Part of a small language model's weights.
Training: a variant of SOAP for these matrices, 84M tokens, 5148 steps.
Each number is 128 + 24 x the weight over the matrix's rms, rounded and kept within 0 to 255. Layers, rows and columns count from 0. Numbers have three digits each.

# layer 8 MLP gate, 448x160, rms 0.185, rows 49-75, columns 0-79
119101108088122105120134085145099117153144120183140101149134150175123158103136149123131141151154132108161119082148106169106143121152109108122182155173131145170167121119141132141155134132102148119099102122138165131103138157124159157112116082
125149143134138163087128135077178122143135135100207140132095128150189147117147154121154120125139149144100086110147152120125123150138131115158120100224103133132111074142134103120156172169138051118096149110167137106092114104105077144143150050
145169150111136114081159179107155102103128133114146126138120139128142159090132156125117118142115117116133108147127116128158091134103119130155137158082123121143112118163149157098130153146115084135162068113104106150092131156136112137141126164
146124145126131146130122096126134142141174152133154121165121113131119104081111111141094117115124149094164117181162142121168125135150145143096152130142158140155122105124114120126148118135131037158126126110162148083137133147143151114110164074
091150153111134108142155122153110128114104130158142116136093140093149080119110109139130139170095139122133098134126110126136150140157169113163136156148104123137095104097141144115108147148074115130122138152107140166119137120094148158115157097
150092117120143143134176131144152122123138112150092119157114118142129095115176124129198134123145158131144132118144130135119143128148107131126153112153110079187100122094073119121105110129070115080109096133064180089157120093097091138089162103
132140138152164135111112171092142073090146120124134119123133110155145132132138079122104098126106118107147110079117123170174171140134127083188152112119140149144100122134116127116091150089105158145131124071131145129088114076144132129121168106
147145130136164164149139130122125150124134149168138137122083126132155124116123144107130141144124155108120148113148112092137119153126132113084133117199138121140146111118142116123103130111093140097107101137140160113136156136120079097146139121
127103126146137133124134141144135112119098091118173170136142144131146099130127113140139069122129155131148182106146157132136134143143117115124148128112156110180143134152116145119114130125131145128116126152136124156118153154102132125105166112
128164156105166156109123142124129131140156124154127153127119119096148101114088127145157121141051099130134105122145126084137099107108144121151121176140139143174151157147176159078144108114101138137112098119154125131145128105136108084146124107
096093108112175109092145131140157112161146117133127110146129120145114075113106151101124134151151069145148180106135167110145125119123077119142130121132179144120096105162159132106134135122164140127136093152153103130130135158180122174096136129
140118150102170159090127205120163147105138169108113137175104126136126116112132106116095141124113129136116102156118121143174068137140108125112172157138116126090117111102127153127104165138162145139156138144138149139102155155115154139126151119
107102128103132118116155154102134179131113141145097142146163122122127118114120177139136148132144136115134118138105100137156103130146134142146141087162164109150140118131123126192092122131122115148143127137136157113164132115123142135128107097
114119121139165157137158169112113138133090125129143060153140111128133139145109077107118135143152120128103139109095143132152157121146155136165164115096107135097130157101068085136087112112136133138129133114107120157112123139141120118121115110
117128091121161081146185128148111102142120135182132139135119107141146130098144140143166105100122131107118153171121091108126121138194122159100149146135123117071118137121145129128147117135119132130125151170166118174130057135145156159084178117
150107158120108110123081156131116111136151109120140134161093181121122160119149124148172150089093141118122135151180148091127132140116111085149091155129135112089091125103142106135111119128116110110111069110145138139138139083086148128117133126
121132122137154151154078153138132161103136133102155135140108108139177118124132130106124150126182140121185160146189117108122173134145120142129125129152139091118115175098132101155102148114147153147154107128163144147048124173073139145142106114
150132157129094103122145091155116112093149131146081147139168101175146123130151135138134122127134126162165090127077140143130121153121123069140140098120118108152139132125106148147152178166124142130123141149142103122165154127115123123117151133
143145114137166121140138131124137133118093102180175122143099163106134132120143144178132133172151081123087129114105110141157144059160130136137115151142136136152171084075128130148090128142084122130111120087124153157188134101133171111124143174
094121150114161067146135168117209163142155124146180125192110126095117089151121093106150097112123122066153167148109113122149086148145132125106168127179156184139116140134167145200143115116129112126038092122114141086125140144123161089164085135
124096158119103124109143156093146115122113102139117150138130166148180130134161083134092162116092132116134162133134155127123100095111155106162151126133109121151117120180128131138108163106163175166147132140104083136164104145139148095095133151
134179115117101128155119135082152142105119113144103147105111143120145116109134158150109134177071106147143125107130166111118080114111081137110143151126123150118125131115104148154146145145099092160080144093130105084115152144164114131121142070
160067113114107097116073147122112134130136142088087098135138113168176164114209113125142084127182109137130123105101183130150120109084123112108135130146157119152133083133140112133119140104116130175122138060122125117189119160149131124116128129
160167091106128157121100149138117098117136122129164158184116103147158115116156132123140144125153134097134127115186117148168130099123124160139154146136118145123116119135165105157158132103124133120132104122162155153157112153088117122110151152
101158126158166106096122123108158151129080139088111131124118136118136158107107131119114128111110081154102139113141156110128124122135107107177106116161131129115129147153079125166146089175139124080089144092126128068118110077137126121131155093
152172145085129103078094113102139142092163116157152115124161106129147115143150137146101102105128096121155139128116147113134156115185125133116162138111099171113132068121105190141147152151115116136148158145105130151152137117097054097139112140
101113141081144133129179116158135128179089149128140123166135139152169087125126099128108130184152135107084081101086138137132128133118137144148125148184121154132161105134090160088113116081120144151116128125122149149107115085138110085110188144
# layer 8 MLP up, 448x160, rms 0.176, rows 49-75, columns 0-79
046118099135108099113123125095114128149112122095137133131142124129097096130107132132112130123103141108140079136139133082127137158148126167150114147085163132082110147126103127131112111114125170129147110154164096137096181121152101167157137099
094141108139115094107112121127162148130095092128075147173132077126140111200140121135137112134105146095127122180108211110129133080163121160143133142141074122131109126130130150125124127159160166130160114111102160112114163128088130110092126127
170098101108111135196172121209090125143141136125113091126130112161103128091108121141114146133108126127137149110124109111136120155156130133077118126128160113140139124140127092132155180129158135125111132146135161130161124094156155096127131094
129159107104119096100136122113183140104184117102138130170150130171142121133123124140149157122128084086130142122100148145173110139141135164112169153157146096149165165146154125157113143134154112179107127166150131117117097123129093115130173113
143143148092097142108088138152116093127079113142102123134122124102140175138184153142072121141136130126176197121137081129127099162107114110148131141114118134119152104172098142128115127156188126095153121109134110097126123141165085126135120143
112179123129106137149132152135100087147125085125130115128105107124110133112132184141058107138169134121098157130103159172122176134110114127115126124142140116139129146100136113162126104143149141128116137092147099149112119117127159147129162108
183087097125100120156168097135127099140146126141150129093115126137098110132153135116151128139121128115125149131099162064123082111098144127131161129127138114137150132139100113134119115168125140142150136136130121129177124146142115074131114118
159148148153153119154115119097146103159114178145135131135112147151146125109156151106127126115132113148115165155160158104115106160079140153117117144175128156105143134134134132126143127122112118106119126131168134121105092096149082161135150149
121086140184093096103122148122144085139104121149107131127114101148144134153101140150145126131119167128139133149105143121144133114117069124071139108117183156132161168150143109100147123127178155135176119117147144120163125134127121107104142114
155148158133139118132127140121117095112123139143110074121138127097082090157105143173122093131138098108084169138157139117113112100145122084148135147201063132100093161080140125112166136156119116117118117116126110115127174144103128151196147149
129137143114112127130150135091108109146089138091099139157133113115110128141140116146135129119105169064139130099145103182138116155119143114121123110092193109108157105122141149134116141144134111116126103117137127144157096107115105120138114118
107128122154097117141161119141115159130118100167109149127128154143137127143157109143144066101108145150144141129099155100116144136106115140090149108118120132140155106141156122154113132093114124134184157053132193133118134098129165098156124134
132114142125142120099114093122122161148145124137165109091129179178121157164116093111122116102109152163124118115154129122158175108143155110133113133128137135142123114110135184107161120086141176125090112154137111123124117146121106120137087111
119133123100129154107121078141170150101136133100156104152170144090140117128142074133169133114120182128161169161131129128083121152113074133115176139114178147135116103142118175131137163110109112121126145133123091145116114144144134153135153122
091111123142090118106161049127134098162151128144150144113098103155142163164057123146112116169170157132122138144112166165150113120109097113135094139130145124105134144120102147103112143142120119131149113106128144160111114139113132112121102154
162136130109098161183134078119097144132164129106081096165165097105128075126098134128124125135141118114135135132160169141070121150123151119135157134116135126132164134148164154135109124188137088138103153104157112166172126142167139110100121084
113142111129106143111118082119126126112079159151090140111096106084091137141141162145189172160182145172142151145100134122128159103174096133131117114146167112161098101106119134110111126158087136116121157143077190070138196167095104050098122145
135106171126173089114144128155133110107106122126125126127136125092123128133148122115109120131124101162145160092121092103104136122122136102140121129117103165111086150145099117126123095107148121105126119096110101129136130136141063131152126168
135171136084133118117140157179120122148122161169113165159104078142146112157129087095109126131154073102123131137104142100109128112118112122097117172124186121150134079131178115130115128092153115109139125124128182121118113104099149102101121120
138086166109042136105160081139091092099092132094129154167192121138106173102155128105135129119149110198131117125123109119132132087116114128146116103109107088125102126164078104100138136143102162101165164134153163110159125157079111134137175177
139131134176132133160142124124086140139155150114108136095142152065110130126133132105122147138105128118113127159121109137148143137111116050120118140141163148118136114120120129131153119130103126100083098123109146137100108127120131172169157114
133132164106107127127129130120114155132150113134121132111179146158112155154168132095117142153104130105151169102122142087110122110149134136149138107117152110105144132179099105139151140157174145119142120127156134098104097178097148153127122146
127101134119110112139102106115099101110158152051137130127098093161153105174113138181067129143159115126111115115108124166101128144092176093160085105137158107116128125149177137079134114159145134113146169102122114132150141154145112113115108121
155140106126106130144148111131130115141105157105145118104130138131119132113138122110128109115108093136123140104117159120124072135120170070114114149112156125108137129102144122117133128154127121124156164129110128148125123125151128116119124115
171121127105172180112064141103128120123116150100148118131140109121147124115126131141125161105166180128135126096119104160143107142144152129085087116149131126133128085147124117107162111117125109147144097078116170116129116147099158110134135124
160122146129135134080108161120130122099104136204103119124112117130148171140141121120155121108094167092154122097133160113117132125118124091093145141111166069125144121073102145118142123131128128086166137158128130114129114116083094137143095123
148128189150118138119131159116127146141140087120083110145128121107106181124125084122149129101092095162112142139167122091116112129176166107121108130109144136159134085136111130140130088102094096106104141143087128150114100128165116117117142109
# layer 8 MLP down (transposed), 448x160, rms 0.173, rows 49-75, columns 0-79
157144150138157183095105140134134139134140134091114140111091123112110106152117151136144087123083108125146154152123109126131117140154126097111100165168111126107147072118163112123157110133146111151132144136108139136150152108059103133116132131
102164153113138029131120092100155089139107141092169108146153149152130128073099122151137171110175146123155124143159122097120126103136136139153121134159160131089126132086153139143123134154118107110118113109133149059169114138134140157142130149
124119104126110126107143125146133092154176149054092132112130125135095121113124128157138121107132147117138111174113098095098158108100173113091132117121124137112112163121092098143133138147152139107141163095098144116156135131141138133171191134
126129170131142094159130096128133145162163174136147098118118152148158128166137113133138156185109118177135107082101109129141119099163091115133155088122081156129123108119146104126124138105154126114099123168140120145144152096135121114108090148
197137148123139141146118127133138113124110105127130140158070160120142131132109118125158091142124135139142151154156119124126169109113152105159165124155107112141129135114099103110111114108130147124138131127143150151089152143122131137151127125
109140101090134107081112146113130171116141092135127088141131132129120145130159104147164130114101107083134125090169086085148102162132113110140138129167139132126160109121108112117105098122084118121149102108103103158140127143165106139129111123
095155140177123119138147092093106125152147145100128148152090147139102108129133115116166105090120116124163157133099129189145141130126146131132133133146149151166102148110140093133069123115134102147118142116124127144084151067111135158131114129
143132133126150146138143107130146147139120102135135108114124136167152108158098122155163102115142129127156151128152145153138133172126071120129126124146094116132129134114175139126131127103104105054097138088108111113122138096127078108135133151
087113165138157141154154121134168101112111153116117119158126150136108126151132123165141103139134061153120153080138157093087128101133128169103132145102165090094113142100151163133101146096120137146127087145163104135150122133121136208105158108
115107167168104120103158131110136111129147129114103130109135140121152160104135104126111079143087124134124141116118143164084089156141096141135122164117090151165143096099159146071115128152127122112138094131123138148167108102136112116102175142
104095115136133190145128099155160147116178106168148130103114150132130145123166125138136152091127122147109174166118107107124127103124135148116083123144098121088082149102117086107132114133132114129118122092097124158146090126115134148132111099
117101126116096066129177134109141126141104086147169129109150158146113124135091135131144114103111110147089144086171128126163136149121069107138128103154158115146133150127139144158150115112116138109138145098155099103135084120166139175122140119
147124132123162149148092122141121152120126185145109181172139153126105145126085097110182127131120142137137119114119155152126169093109108130124125101104158091132107129120130146105115107103161120124103124120153133104099127114154122141104099138
142096158129080109145130101127154100119107123131119109140189133119103126085159101156145080149092087103131108163111137168077131135119099107109158134105129143111121135125170151137082123100159106109101092166112102138119138104141124109130087132
114121145159146181107153107129094094111128169148095122129157142133173156120127146122144133125107142121117116106121102109131083094142110155101120115132100135160124076103138105068124091129082116175111143133126119108114157150196167142114090150
107135145156133167098145118120135157160102125104108136152153105150154144143119084122154128093181114145105112124131161100158120163126131121086126155095112085141142177145115112129129141115136158149132149086122115134154197136141154177109143174
126103140140106000144141163132134149164109104171097104110112141120108083141125168136115120115159118159136151107146115121139116121130153134137113132127107129132079160153104087156145086195137117124104098163157111184117122130177142141115104144
137133124101104161114135164113125127122134094120148145121132096124167122159121084104169120122152092100087132156167105164129113113098125130130119106127112146129134104123105137185104138081168109158168155158095112101124141110131164139109127115
150119124092142037151122172114107145140140191118136119148134159117135113137134113156076119135102161174133152155145135095153115118125114116145150088151157115158122140126114136125127158145136109144128114136142128144096150135122138124120124146
178137121145133148141129145157098134104075129144122146115126070149125147106101187149104151170148108142089104114151140133166144129155125116111152169138124116134130131160161134099110138157117124106181127144169099126141129165114114130118144116
142135124118109101101101132098104156101133158114146102140117085102136134133136155143138129115140117164163117178147160112111145116125123136151149140146154135129162163106107107082156215173133086091134113115125127138095152147106150064137151138
142114156161140141148100131103114123105099140137120149131093109101144136132127131152144075098142111142138084143152161050157133125127155146121106149138150150129130148120101168121174142119156139121103119101136112123167081167095153129120124128
130140156159044088153139127145150151088103121111152058142104087122099111181106147137103133129155126124095208113130106137128106168167126104126112092095109104131147124108168110125114123118098118130141151123111145124156111093124086141148148128
140064087145137195116139133124115157137092102125104109136113120137142166110116133135101170108125159090155179142126111114130139125156132115152120094161125085095086130114154138128110146124143136094119126150134128148095130099094154122137156155
122151102137112113093162141123094127117145149071114099147158153122113171150109112106111108119132128126131108124153137120128119117165095184179094133145112125162154166136113150141177173150152114113156137127158084092164128101128112100087141167
159131089158110128103133132102109171137138144145121085125147154133125154118118123126111088097137136156110131093115138121095134140134108131137147089102112125060096127138175170145106102119121115088098131098135099083141117162182086111167125123
121098117121123173127155068114117101143148184147094148122138110143148114131166101127149098199161104182143101113147106144117174134117121131109143087124092102087140113152165141136094085105145139109122141106155116104157095148050120110138120119